config.toml
n_layer = 21
rope_base = 13000.0
init_std_o = 0.00655
schedule = "wsd"
Each number is 128 + 24 x the weight over its row's rms, rounded and kept within 0 to 255. Layers, rows and columns count from 0. The size above them is the row's rms in percent of the matrix's.

# layer 11 MLP down, 96x384, rms 0.167, rows 0-95, columns 96-143
size [101 100 101 104  98 100 101  99  98  95 100 103  89  98 106  99  96 104 118  87 102  96 102  96 106 108  94  97  98 106  95 110 100  92  98  94  96  98  99  94  99 103 103 100 102  96  97  92  97  95  96 101  97 104  99  97  97  96  92  98 104  96  97  99  98  96 103 102 104  98 106 104 103 101  93 102  94  99 102 106  98  93 101 115 104 102  95 112  98 100  98 102 112 105  99  98]
[[121 104 119 155  81 139 124 122 136 107 144  91 119 122 111 120  82 125 122 159 138 106 132 121  92 111 126 157 130 111 193 155 153  85 143 130 110 118  96  84 155 127 111 119 122 101 105 127]
 [135  82 144 140 122 126 152 100 118 135 166  99 150 109 118 113 125 114 113 160 120  99 128 116 134 176 105 123 168 140 182 137 146 156 158 144 153 134 104 117  93 125  99 130 124 161 119 121]
 [ 97 132 168 118 126 162 104 125 113 140 149 143 130 137 114 132 134 113 136 148 136 141 157  94 198 118 130 122 133 143 149 145 103 117 117  98 164 135  83 108 153  93 164 111 144 176 125 134]
 [134 112 138 137 121 142  84 167 150  87 117  84 116 115 141  97 120 114 144 164 148 172 143 178  92 134 117 168 162 156 130 113 113 116 159 127 107 115 147 148  78 101 128 146 125 168 109 126]
 [129 154 135  95 159 106 144 128 112 119 131 152 122 135 113 146 134 130 108 170 146 188 126 128 121 124 143 107 121 156  74 117  87 156 117 135 126  69 110 156 129 148 147 120 131 141 141 228]
 [111 144 149 113 171 154 143 139  84 105 155 155 171 121 153 106  94 127 132 111 127 112 157 167 155  73 130 149  66 113 116 132  93 139  89 135 116 125 134 154 110 153 118 133  96 131 134 116]
 [167 155  80 110 147 161 132 139 128 123 130 155 122 113 152 124 149 129 125 111 161 149 128 106 145 160 114 109 121 143 112 116  67 103 135 123 114 145 159 102 159 164 157 128 135 139 105 147]
 [101 128 121 102 119 110 116 112 156 112 122 108 120 135 133 125 110 127 129  76 136  98 140 133 139 132  86 121 121 170 151 108 121  95 154 142 145 131 147 145 141 120 110 139 100 122 128 108]
 [162 123 141 136 129 162 148  84 154 147 145  89 157 121 106 116 131 136 117 112 107 150 131 158 113 153 114 128  91 151 140 135 117 184 122 111 114 146 147 148 148  99 163 104 146  65 118 118]
 [111 138 114  94 128 114 120 116  91 133 108 139 108 159 121 126 174 121 123 145 124 114 144 167 138 156 135 155 123 150 185 114 126  90 144 172 164 130 116 128 143 121 117 135 133 100 107 101]
 [134 158 165 101 127 184 111 136 141 115 154 171 132 130 122 148 140 131 154 139 116  93 142  99 111 170 104  82 126  92 186 110 157 129 132 135  82 101 145 155 107 116 107 141 129 121 114 146]
 [148  81 153 102 136  94  95 160 107  93 129 118  89 125 148 123 140 123 135 115 125 126 161 121 148 103 158 130 160  96  95 109 119 143 126 115 113 115  89  97 134 126 140  88 128 115 128 122]
 [ 97 156 170 131 117 109 141 132  71 117 176 139  99 135 111 155 128 147 139 148 125 153 139 122  90 131 109 141 142 141 157 170 148 156 144 140 145 124 157 141 128  87 175 128  74 170 122 137]
 [135 138 143 164 132 123 141 101 113 114 128 142 141 120 145 151 147 149 129 129 130 125 116  78 126  64 109 116 127  85 140 135 105 115 108  84 144 159 112 141 137 125 140  91 111 137 137 125]
 [143 113 134 131  93 157  99  94 132 168 137 133 116 109 113 142 126 133 124  83 160 147 143 121 155 114 120 147 138 138 115  90 146 122 136 136 151 123 138 134 154 119 131 111 130 145 144 177]
 [ 96 173 125  91 140 150 115 135 115 132  98 151 112 134 112 158 142 128 132 150 138  96  83 108 116 144 141 135 161 147  91 136 161 160 144 108 147 117 117 150 130  93 121 153 165 149 129 101]
 [151 138 144 159 150 138 141 146 112 143 130 102 131 151 154 116 109  97 113 139 119 112 119 151  80 120 138  94  92 149 105 118 101 141 120 108 161 109 134  97 145 107 123 107 143 130 114 180]
 [149 147 118 120 150  98 104 201 136 144 111 135 174 108 140 134 159  97 134 113 123 145 146  92  96  95 137 144 141 164 174 113 124 120 125 116 135 106 145 113 110 109 110 163 117 136 132 132]
 [ 99 118 141 165 120 147 143 142 153 157 167 106 165 118 150 130 107 133 123 155 162 161 110 105 165 144 123 106 114 122 122 108 176 140 106 115 140 152 167 161 133 107 148 122 141 139 130  98]
 [139 157 152 133 110 109 136 127 149 110 105  97 135 125 114 112 141 124 133 111 172 126 173 121 132  47 128  99  94 147 130 128 114 110 113 108 123  93  85 145 141 155 147 164 121 128 159  91]
 [150 131 122 140 112 133 142 120  82 158 145 121 193 145 120  91 126 132 144 153 105 112 171 155 107 140 155 156 151 149 159 147 132  94 126 152 106 151 149 131 162 100 154 133 127  93 137 155]
 [177 122 122 113  84 121  85 156  85 109 112 134 147 153 143  91  99 100  85 127 125 123 146 110 151 112 111 138 116 113  74 103 135 132 115 135 102 125 153 179 145 116 136 151 117 148 120 135]
 [144 106 133 150 171 103 118 139 147 106 156 124 137 144 146 145 164 133 143 106 114 141 114  97 130 178 147 124 137 122 137 163 178 143 132 116  98 101  77 125 120 173 120 136 149 161 119 133]
 [132 153 138 123 111 131 143 130 119 118 139 139 152 130 120 149  79 106 120 118 163 109 147 114 128 126 118 157 107 122  90 167 168 156 147 141 147 113 117 143 141 102 103 124 117 121  96 136]
 [119 140 145 104 164 147 166 112  97 139 127 124 139 145 136 145 143 158 112 120 160 140 122 127 125 136 148 131 153 140 129 122 141 120 158 121  91 125 103  95 130 133 158 123 145 146 122 131]
 [ 95 159 120 138 141 146 120 113 108 103  86  76 118  96 163 127 152 143 118 110 105 133 135 121  93 159 122 132 141 114 141 118 122 200 158  81  72 128 128 119 118 107 178 140 152 148 146 147]
 [146 136 106 123 140 133 158 155  84 130  89 133 123 126 142 125 147 110 128 132 145 107  93 171  96  96 120 137 132  70 118 130 155 115 128  80  97 130 116 105 121 122 146 116 127 103 147 140]
 [106 121 166 129 129 129 159 133 121 123 142  74 113 135 107 139  90 144 113 105 131 119 123 112 111 172  97 108 137 144 142  97 135 128 139  92 143 184  68 101 151 126 131 147 120 145 147 104]
 [114 150  88 157 126  71 147  74 137 134 147 112 152  99 131 160 134 114 159 159 135 134  91 124 159  96 158 120  79 140 149 120 149  63 121 128 141 131 128 140  68 114 143  98 141 110 143 147]
 [114 101 100 129 106 173 112 122 156  95 119 156 120 123 118 173 163 160 154 128 100 144 117 144 120 104 135 161 104  83 132 137 144 134 113 149 145 178 153 132 147 139 113 177 100  65 120  81]
 [105 135 178  92 117 140 102 128 117 168  98 111 122 138 141 158 158 107 140 108 117 170 165 174 122 173 120 121 119 167 128  97 143 146 103 114 148 143 131 151 128 157 137 102 119 107 168 133]
 [106 168  99 150 158 174 148 136 119 132 109 118 121 129 118 134 110 122 111  97 117 131 121 144 147 133 125 140 120 177 110 140 130 131 143  92 125 176 156 176 151 147 113 108  78 107 114 128]
 [145 139 138 155 143 124 108  73 130 141 137 136  77 126 135 135 135 149 133 131 142  94 145 127 116 122 135 120 146 105 105 134 138  84  91 145 125 179 117 141  90 106 115  96 127 179 144 128]
 [111 147 145 121 122  89 121 147 123  91 151 105  97  87 132 138 133 104 134 121 110  98  91 128  86 123 142 148  99 117 151 165 131 138  92 146 112 159 152  75 104 121 132 116 118  99  87 148]
 [ 90 133 138 126 110 141 113 129 126 113 134 127 148 109 121 157 156 149 128 125 153 126 160 122  97 146 110 115 134 112  89  85  76 104 116 116 134 127 146 113  96 115 128 141 136 159 127 124]
 [126  93 105 129 105  99  91 122 125 137 112 116 118 136 129 123 144 141 107 119 118 108 104 122 141 143 118 109 134 132 154 153 106 165 119  42 116  98 127 123 151 123 104 123 104  94 128 131]
 [140 122 102 114 109 142 120 122  97 108 102 153 156 146 119 139  80 143 134 159 168 124 137 100 104 118  82 120 165  84 127  75 138 127 123 115  98 153 115 108 136 145 131 160 141 136 153  65]
 [100 144 152 126 143  90 120 123 154 153 142  99 117 134  96 112 136 140 140 134 125 126 173 128 138 119 147 153 109  93 125 143 129 162 120 108 126 125 142  84 102  83 156  88 119  94 131  86]
 [140 135 136  98 147 156 152  86 134 145 128 142 175 146 124 102 131 137 101  97 155 158 155 122 143 140 112 128  95 112 119 132 161 127 153 104 169 124 126 159 143  81 119 145 173  88 113 179]
 [113 125 127 104 140 115 131 126 138 144 146 110 147 124 119  96 158 112 119  88 130 134 101 121  72  92 137 121 165 113 131  98  95  56 137 164 118 117 124 132 124 150  96  85 114  99 135 119]
 [156  99  87  75 153 126 143 122 179 124  73 124 124 120 122 144 136 117 118 103 119 129 152 132 139 105 136 122 106 169 120 134 131 112 113 103 128 120 163 145 109  61  89 130 124 112  94 112]
 [ 94 156 132 106 140 138 129 136 136 159  83 127 102 126 132 179 156 154 150 161 109 165  89 135 133 166 128 146 126 102 100 180 134 123  96 125 153 123 146 166 138 113 104 103 115 130 133 151]
 [137  99 126 125 124 153 109 105 164 138  88 119 108 112 108 124 124 138 144 148 146 156  80 117 122 136 139 165  95 109 114 139 114 119 129 104 139  88 168  97 131 144 171 143 155 139 141 156]
 [131 149 131 135 114  67 123  56 139 108 162 120 105 142 121  95 138 109 117 107 118  87  64 122 175 103 114 144 115 114 103 144  77 101 156 137  75 150 112 116 125 155 116 128 133  86 131 170]
 [140 186 129 151 132 140 126 157 133 104  98 152  87 143 148 124 111 107  84 127 135 113 144 132 135 119 122 132 147 131 153  98  84 108 152 167 134 114 166 106 162 150  77 113 133 162 136  50]
 [143 132 128 111 102 109 115 153 108 125 142 100 125 123 134 117 135 132 104 125 140 124 138 132 133 144 128 113 134  59 140 137 133 109 113 108 138 126  90 153 105 100 173  82 143 151 126 101]
 [125  91  99 146 104 100 122 125 149 151 109 173 165 125 133 145 105 110 143 105 121 124 126 124 107  97 139 150 107 100 136 136 156  94 157 111 139 144 119 129 101 155 117 114 121 122 123 147]
 [115 135 132  90 133 123 113 120 109 146  96 118 104 123 140 114 137 117 133 115 155 125  68  94 140 115 112 120 132  82  71 115 137 121 125 155 119 156 136 181 174 146  71 145 127 123  88  72]
 [157 149 154 140 133 110 150  88 101 116 139 121 108 113 138 145 128 159 175 105 109 110 143 144  95 144 128 113 139 145 128 128 113  96 111 131 126 160 181 105 117 182 173 114 141 171 156  96]
 [134 123 134 136 146 110 121 176 119 155 144 103 135 134 181 138 102 132 132  96 120 170 122 159 124 149 118 129 144 111  97  96 104 154 161 135 142  97 144 142 131  86 149 125 127 106 147  92]
 [ 92 128 161 166 123 111 123 156 143 187 138 104 120 108 136 114 119 108 140 143 118 157  70 141 102 131 129 125  95 162 118 105 114 160 161 160 136 128 120 134 134 141 179  87 176 119 139 186]
 [105 146  94 107  92 158 131 134 157 148 130 128 117 141 130 145  96 138 135 126 115 114 108 113 121 162 126 149 138 126 126 150 128  93 106 151 104  80 169 123 110 124  98 201 109 158 126 148]
 [ 86 172 119 137 155 131 151 112 165 149 124  96  97 124 161 138 121  92 122 150 133 119 100 114 109 180 148 111 149 147 133 105  95 167 130 149  89 128 145 189 121 134 143 108 127  80 121 139]
 [116 114 102 145  92 125 141 139 135 137 111 138 141 144 116 126  83 140 122 143 127 133 150 126 105 111  92  87 104 121 124 140 167 191 127 156 151 110 117  72  86 131 125 119 158 107 108 107]
 [174 100 110 135 133  92  89  99 133  69  90 153 150 144 123 129 117  92 103 120 144  87 152  99  98 114 162 100 129 134  85 129 127 167 124 119 121 125 115 157 157 146 149 136 133  99 111 113]
 [106 133  83 109 140 144  96 139 145 140 141 106 159 107 109 152 155 156 115 144 140 147 109 110 138 128 132 112 126 104  90  88 134 192 142 113 164 154 133 136 118 115 150 113 114 122 115 179]
 [136 153 154  69 152 134 115 163 131 120 123 124 112 138 138 124 130 143 141 159 127  90 150 117 144 154  93 166 125 131 101 127 103 153 130 122  77 135 123 146 113 110 196 100 101 144 119 118]
 [150 127 159 143 146 136  89  94 125 102 142 130  64 109 150 124 146 163 158 126 118 126 121 148 162 135 119 160 144 121 147 138 121 124 119 114 147 124 147  74 131 118 150 105 114 126 158  84]
 [172  60 120 135 117 106 146 137 139 152 135 161  79 127 112 139 114 108 159 109 128 108 122 145 135 126 151 123 128 158 120 101 155 169 128  83 157 139  94 113 111 166 128 117 139 152 133 132]
 [100 185 142 116 138 184 142 143 118 139 122  74 164 129 129  97 144 137 105 147 106 136  84 131 127 125 106 121 125 139 140 116 124 129 114 160 146 149 127  97  94 116 138 111 136 204  93 157]
 [116 122 142 125 109 152 167  99 125 116 117 132 151 115 135 153 112 132 119 140  92 125 100 103 117 145 136  95 130 147 147 145 137 125 123 141 113  95  93 106 127 167 160 180 108 160 142 127]
 [150 129 117 188 129 127 129 118  84 160 124 194 160 108 145  99 174 101 154 168 101  95 140 128 152 137 124 120 153 111 133 124 112 125 144 123 149 106 121 148 126 153 140 123 183 126 132 113]
 [191 111 152 134 118 129  96  88 110 158  83 167 129 115  95 100  97 136 125 151  76 119 137 141 109 114 150 139 120  86 125 161 158 121  98 116 127 118 128 137 161 143 151 105 137 141 124  87]
 [148 118 125 136 126 188 151 107 154 194 120 127 138 121 113 109 143 136 102  74 115 163 123 130 164  79 129 127 142 175 128 140 107 153 130 127 113 150 129 168 101 161 127 116 125 171 152 157]
 [120 123 119 149 132 119 146 105 168 157 151 120 141 136 126  93 125 127  93 142 134 127  88 182 109  95 134 112  81 160 111 112 102 105  58 136 114 122 120 102 141 143  89 152 123 156 100 139]
 [138 121 147 125  98 123 115  92 151 119 142  64 122 131 126 130 111 126 118 129  89 103 125  94 145 115 121  97 169 135  73 128 115 177 123 165 149 125 136  75 116 109 105 105 114 110 119 114]
 [125 152  97 109 140 205 129 123 145 117 126 121 141 139 124 131 128 128 119  64 123 126 110 155  95 133 124 109 181 119 148 111 122 115 133  91 100 134 121 130 124 130 130 135 179 128 129 140]
 [120 150 135 130 124 152  96 127 145 123 134  82 105 130 136 120 116 123 125 138 124  91 133 145 154 120 118 117 112 137  93 133 130  97  93  86 153  94 124 132 144 143  55 161  91 101 101 118]
 [149 108 119 119 134 165 150 134 131 140 119 173 129 129 129 120 136 141 111  80 109 130 146  98 147 128 134 111 102 118 120 135 142 142 158 144 160 128 136 163 153 190 154  91 114 187 117 151]
 [127  96 127 145 117  80  97 118  64  99  97 149 135 111 134 128 156 125 151 151 111 175 129 166 140 139 129 133 111 152 135  98 125 165 127 101 117 104 134 146  96 115 118 141 120 132 104  89]
 [160 115 135 128 127  94 121 165 105 128 153 129 131 146 114 119 129 129 143 108 107 112 201 161 182 125 108  89 116  95 147 132  82 140 114 120 142 100 103  99  90 152 112 129 132 153 130 163]
 [121 116 133 116 134 161 171 142 103 112 107 132  97 120 115 128  93 126 114 105 160 139 169 116 113 141 149 132 131 126  75 122 129 138 143 147 108 117 103  79 140 170  98 132  98 121 116 113]
 [137 159 137 142 122 135 131 106 176 151  98  91 115 151 134 109 117 143 121 101 187 147 154 129 132 105 100 121 109 145 146 146 125 115 114 125 117 108 113 147 124 111 136 148 157 127 148 139]
 [144 147  97 147 105 130 120 145  82 107 154 221 128 119 103 143 149 144 131 136  95 126  82 125 137 111 120 132  93 144 103 115 141 126 124 136 104 144 112 124 142 196  94 161 120 113 147 119]
 [105 129  86 122 142 126 102 126 146 121 148 140 133 130 129 147 102 119 140 123  85 179 158 147 116 138 159 178 150 151  88 140 172 149 150 148  98 134 119 132  87 147 136 141 140 153 129 157]
 [125 113 144 142 146  90 148 129 101  80 153 119 145 129 124  80 119 144 121 134 162 124 147 133 118 129 153 132 141 105 115 168  96 148  88 167 132 159 138 119 155 119  86 130 131 163 138 179]
 [143 118 147 157 116 122 133 169 134 124 104 124 122 134 121 119  95 127 136 139 128 117 121 149 121 135 102 153 144  94  75 117 147 151 147 137 162  99 173 130  97 155 145 142 134  89 153 156]
 [101  98 140 152 149 103 146 119 105 128 150  98 168 116 131 129 131 122 122 172 126 126 123 129 114 125 119  75 141 114 104 122 141  70 135 168 163 108 141 129 129 128 109 129 156  96 162 160]
 [138 119  52 108 141  86 127 143 133 121 140 158 119 143 120 144 106 135 109 166 130 134 139 125 120 158 152 156 125 166 121 105 130 144 132 109 108 168 152 128 113 137 146 133 152  87 145  80]
 [143 126 173 148 102 106 134 138 123 146 161 158 145  99 128  97 155 125 144 126 124  99 115 110 135 103 173  79 117 205 217 123 136  93 177 152 147 139 128 147 125 125 126 156 131  85 125 191]
 [127 122 135 130 158 111 170 129 163 124 187 158 139 127 130  98 167 131 138 116 160 146  92 125 149 102  93 153 115 109 141 157 162  95 133 139 165 145 117 124 110 119 101 130 162 118 113 100]
 [145 167  94 129 144 144 132 109  95 161 109  79 137 122 145 161  95 127 133 134 132 135 132 140 151 128 116 148 116 140 122 164 130 123 126 142  77 140 143 134 132 152 155 149 123 123 128 114]
 [114 128 125 145 125 119 132 153 123 132 138 176  98 146 129 125 123 102 121 112 103 138  94 123 113 113 103 148 108 135  99 178 157  91  93 162 143 193 132 121 155 134 110  94 106 123 117 121]
 [105 153 105 134  81 134  67 154 145  99 163 113 116 102 117 134 118  99 109 118 143 100 142 138 108 143 116 143 140 127 166  94 132 120 120 159 120 106 126  91 151 123  98 122  73 138  69  81]
 [157 120 136 144 131 141 134 145 163 136 112 135 132 112 146 125 109 126 141 101  85 103 170  92 130 133 127 111 138 150 121 125 132 174  86 129  99 130 191 135 137  80 111 128 106 103 168 142]
 [136 142 113 106 126 104  97 100 112 140 156 150 128 111 126 124 158 146 136 152 129 139 116 115 129 140 128 109 145 140 178  73 112 125 169 116 175 101  85 137 111 130 107 132 140 184 132  90]
 [107 140 119  97 105  78 112 142 131 155 100 120 126 109  86 145 169 114 127 125 112 102 157 118 193  89 141 195 123 137 125 132 138 129 116 181 107 144  98 152 145 128 152 129 173 124  98 109]
 [155 142 145 121 144  97 125 105 123  97 140  99 111 159 158 131 136 142 113 123 165 103 146 158 132 129 130  95 144 145 157 152 112 110 148 171 160 106 109  97 119 136 103 163 131 119 135 114]
 [132  91 118 107 137  66 111 119 109  94 132 135 136 132 167 143 125 116 115 110 133 132 131 110  76 129 190 122 175 118 179 128 129 123 148 141 105 123  93 109 130 165 110 112 100 164 139 189]
 [122 111  55 114 125 140 134 111 129  96 122 102 106 153  96 150 115 134 144 161 123 141 133  91 133 111 167 102 135 118 100 159 113 102  98 127 124  84 140 122 136 113 104 156  98  84 128 141]
 [124 108 151 158 127 111 113 167 156 114 114 142 139 129 104 132 107 116 149 179 112 139  98 141 167 188 150 122 122 124 121 135 125 156 142 115 139 102 121 146 151 138 120 156 124 143 142 188]
 [124 113 116  99 137 152 182 105 155 144 144 133 108 144 141 103 152 119 126 140  86 122 131 114 153 100  81 132 120 134 166 136 110 172 183 172 117 141 160 159 109 105 132 121 133 100 148 117]
 [139 113 106 155  98 144 158 126 151 137 137 118  96 115 106  96 113 113 108 123  92 134 118 143 141 121 108 139 110 152 178 147 104 164 105 116 149 151 129 127 137 148 140 110 120 150 126 125]
 [ 73 136 109 126 136 149 129 166 143 123 131 112 102 153 142  95 118 130 133 117 116 129 107 142 127  86 145 148 138 128 150 143 106 113 128  95 119 111  89 105 116 104 120 124 142 149 132 103]
 [168  89 143  98 145 110 147 151 129 131 114 119 108 163 116 169 147 134 146  82 138 138 100  84 103  90 118  99 126 128 102  88 179 115 150 126 106 173 136 154 135 109 120 124 122  86 129  84]
 [ 95 142 132 126 147 160 176 133 149 131 163 130 151 113 154  97  96 126 130 108 146 124 162 117 132 164 122 127 104 122 123 158 172 123 116 132 116 160 148 119 153  99 127 120 155 113 123 139]]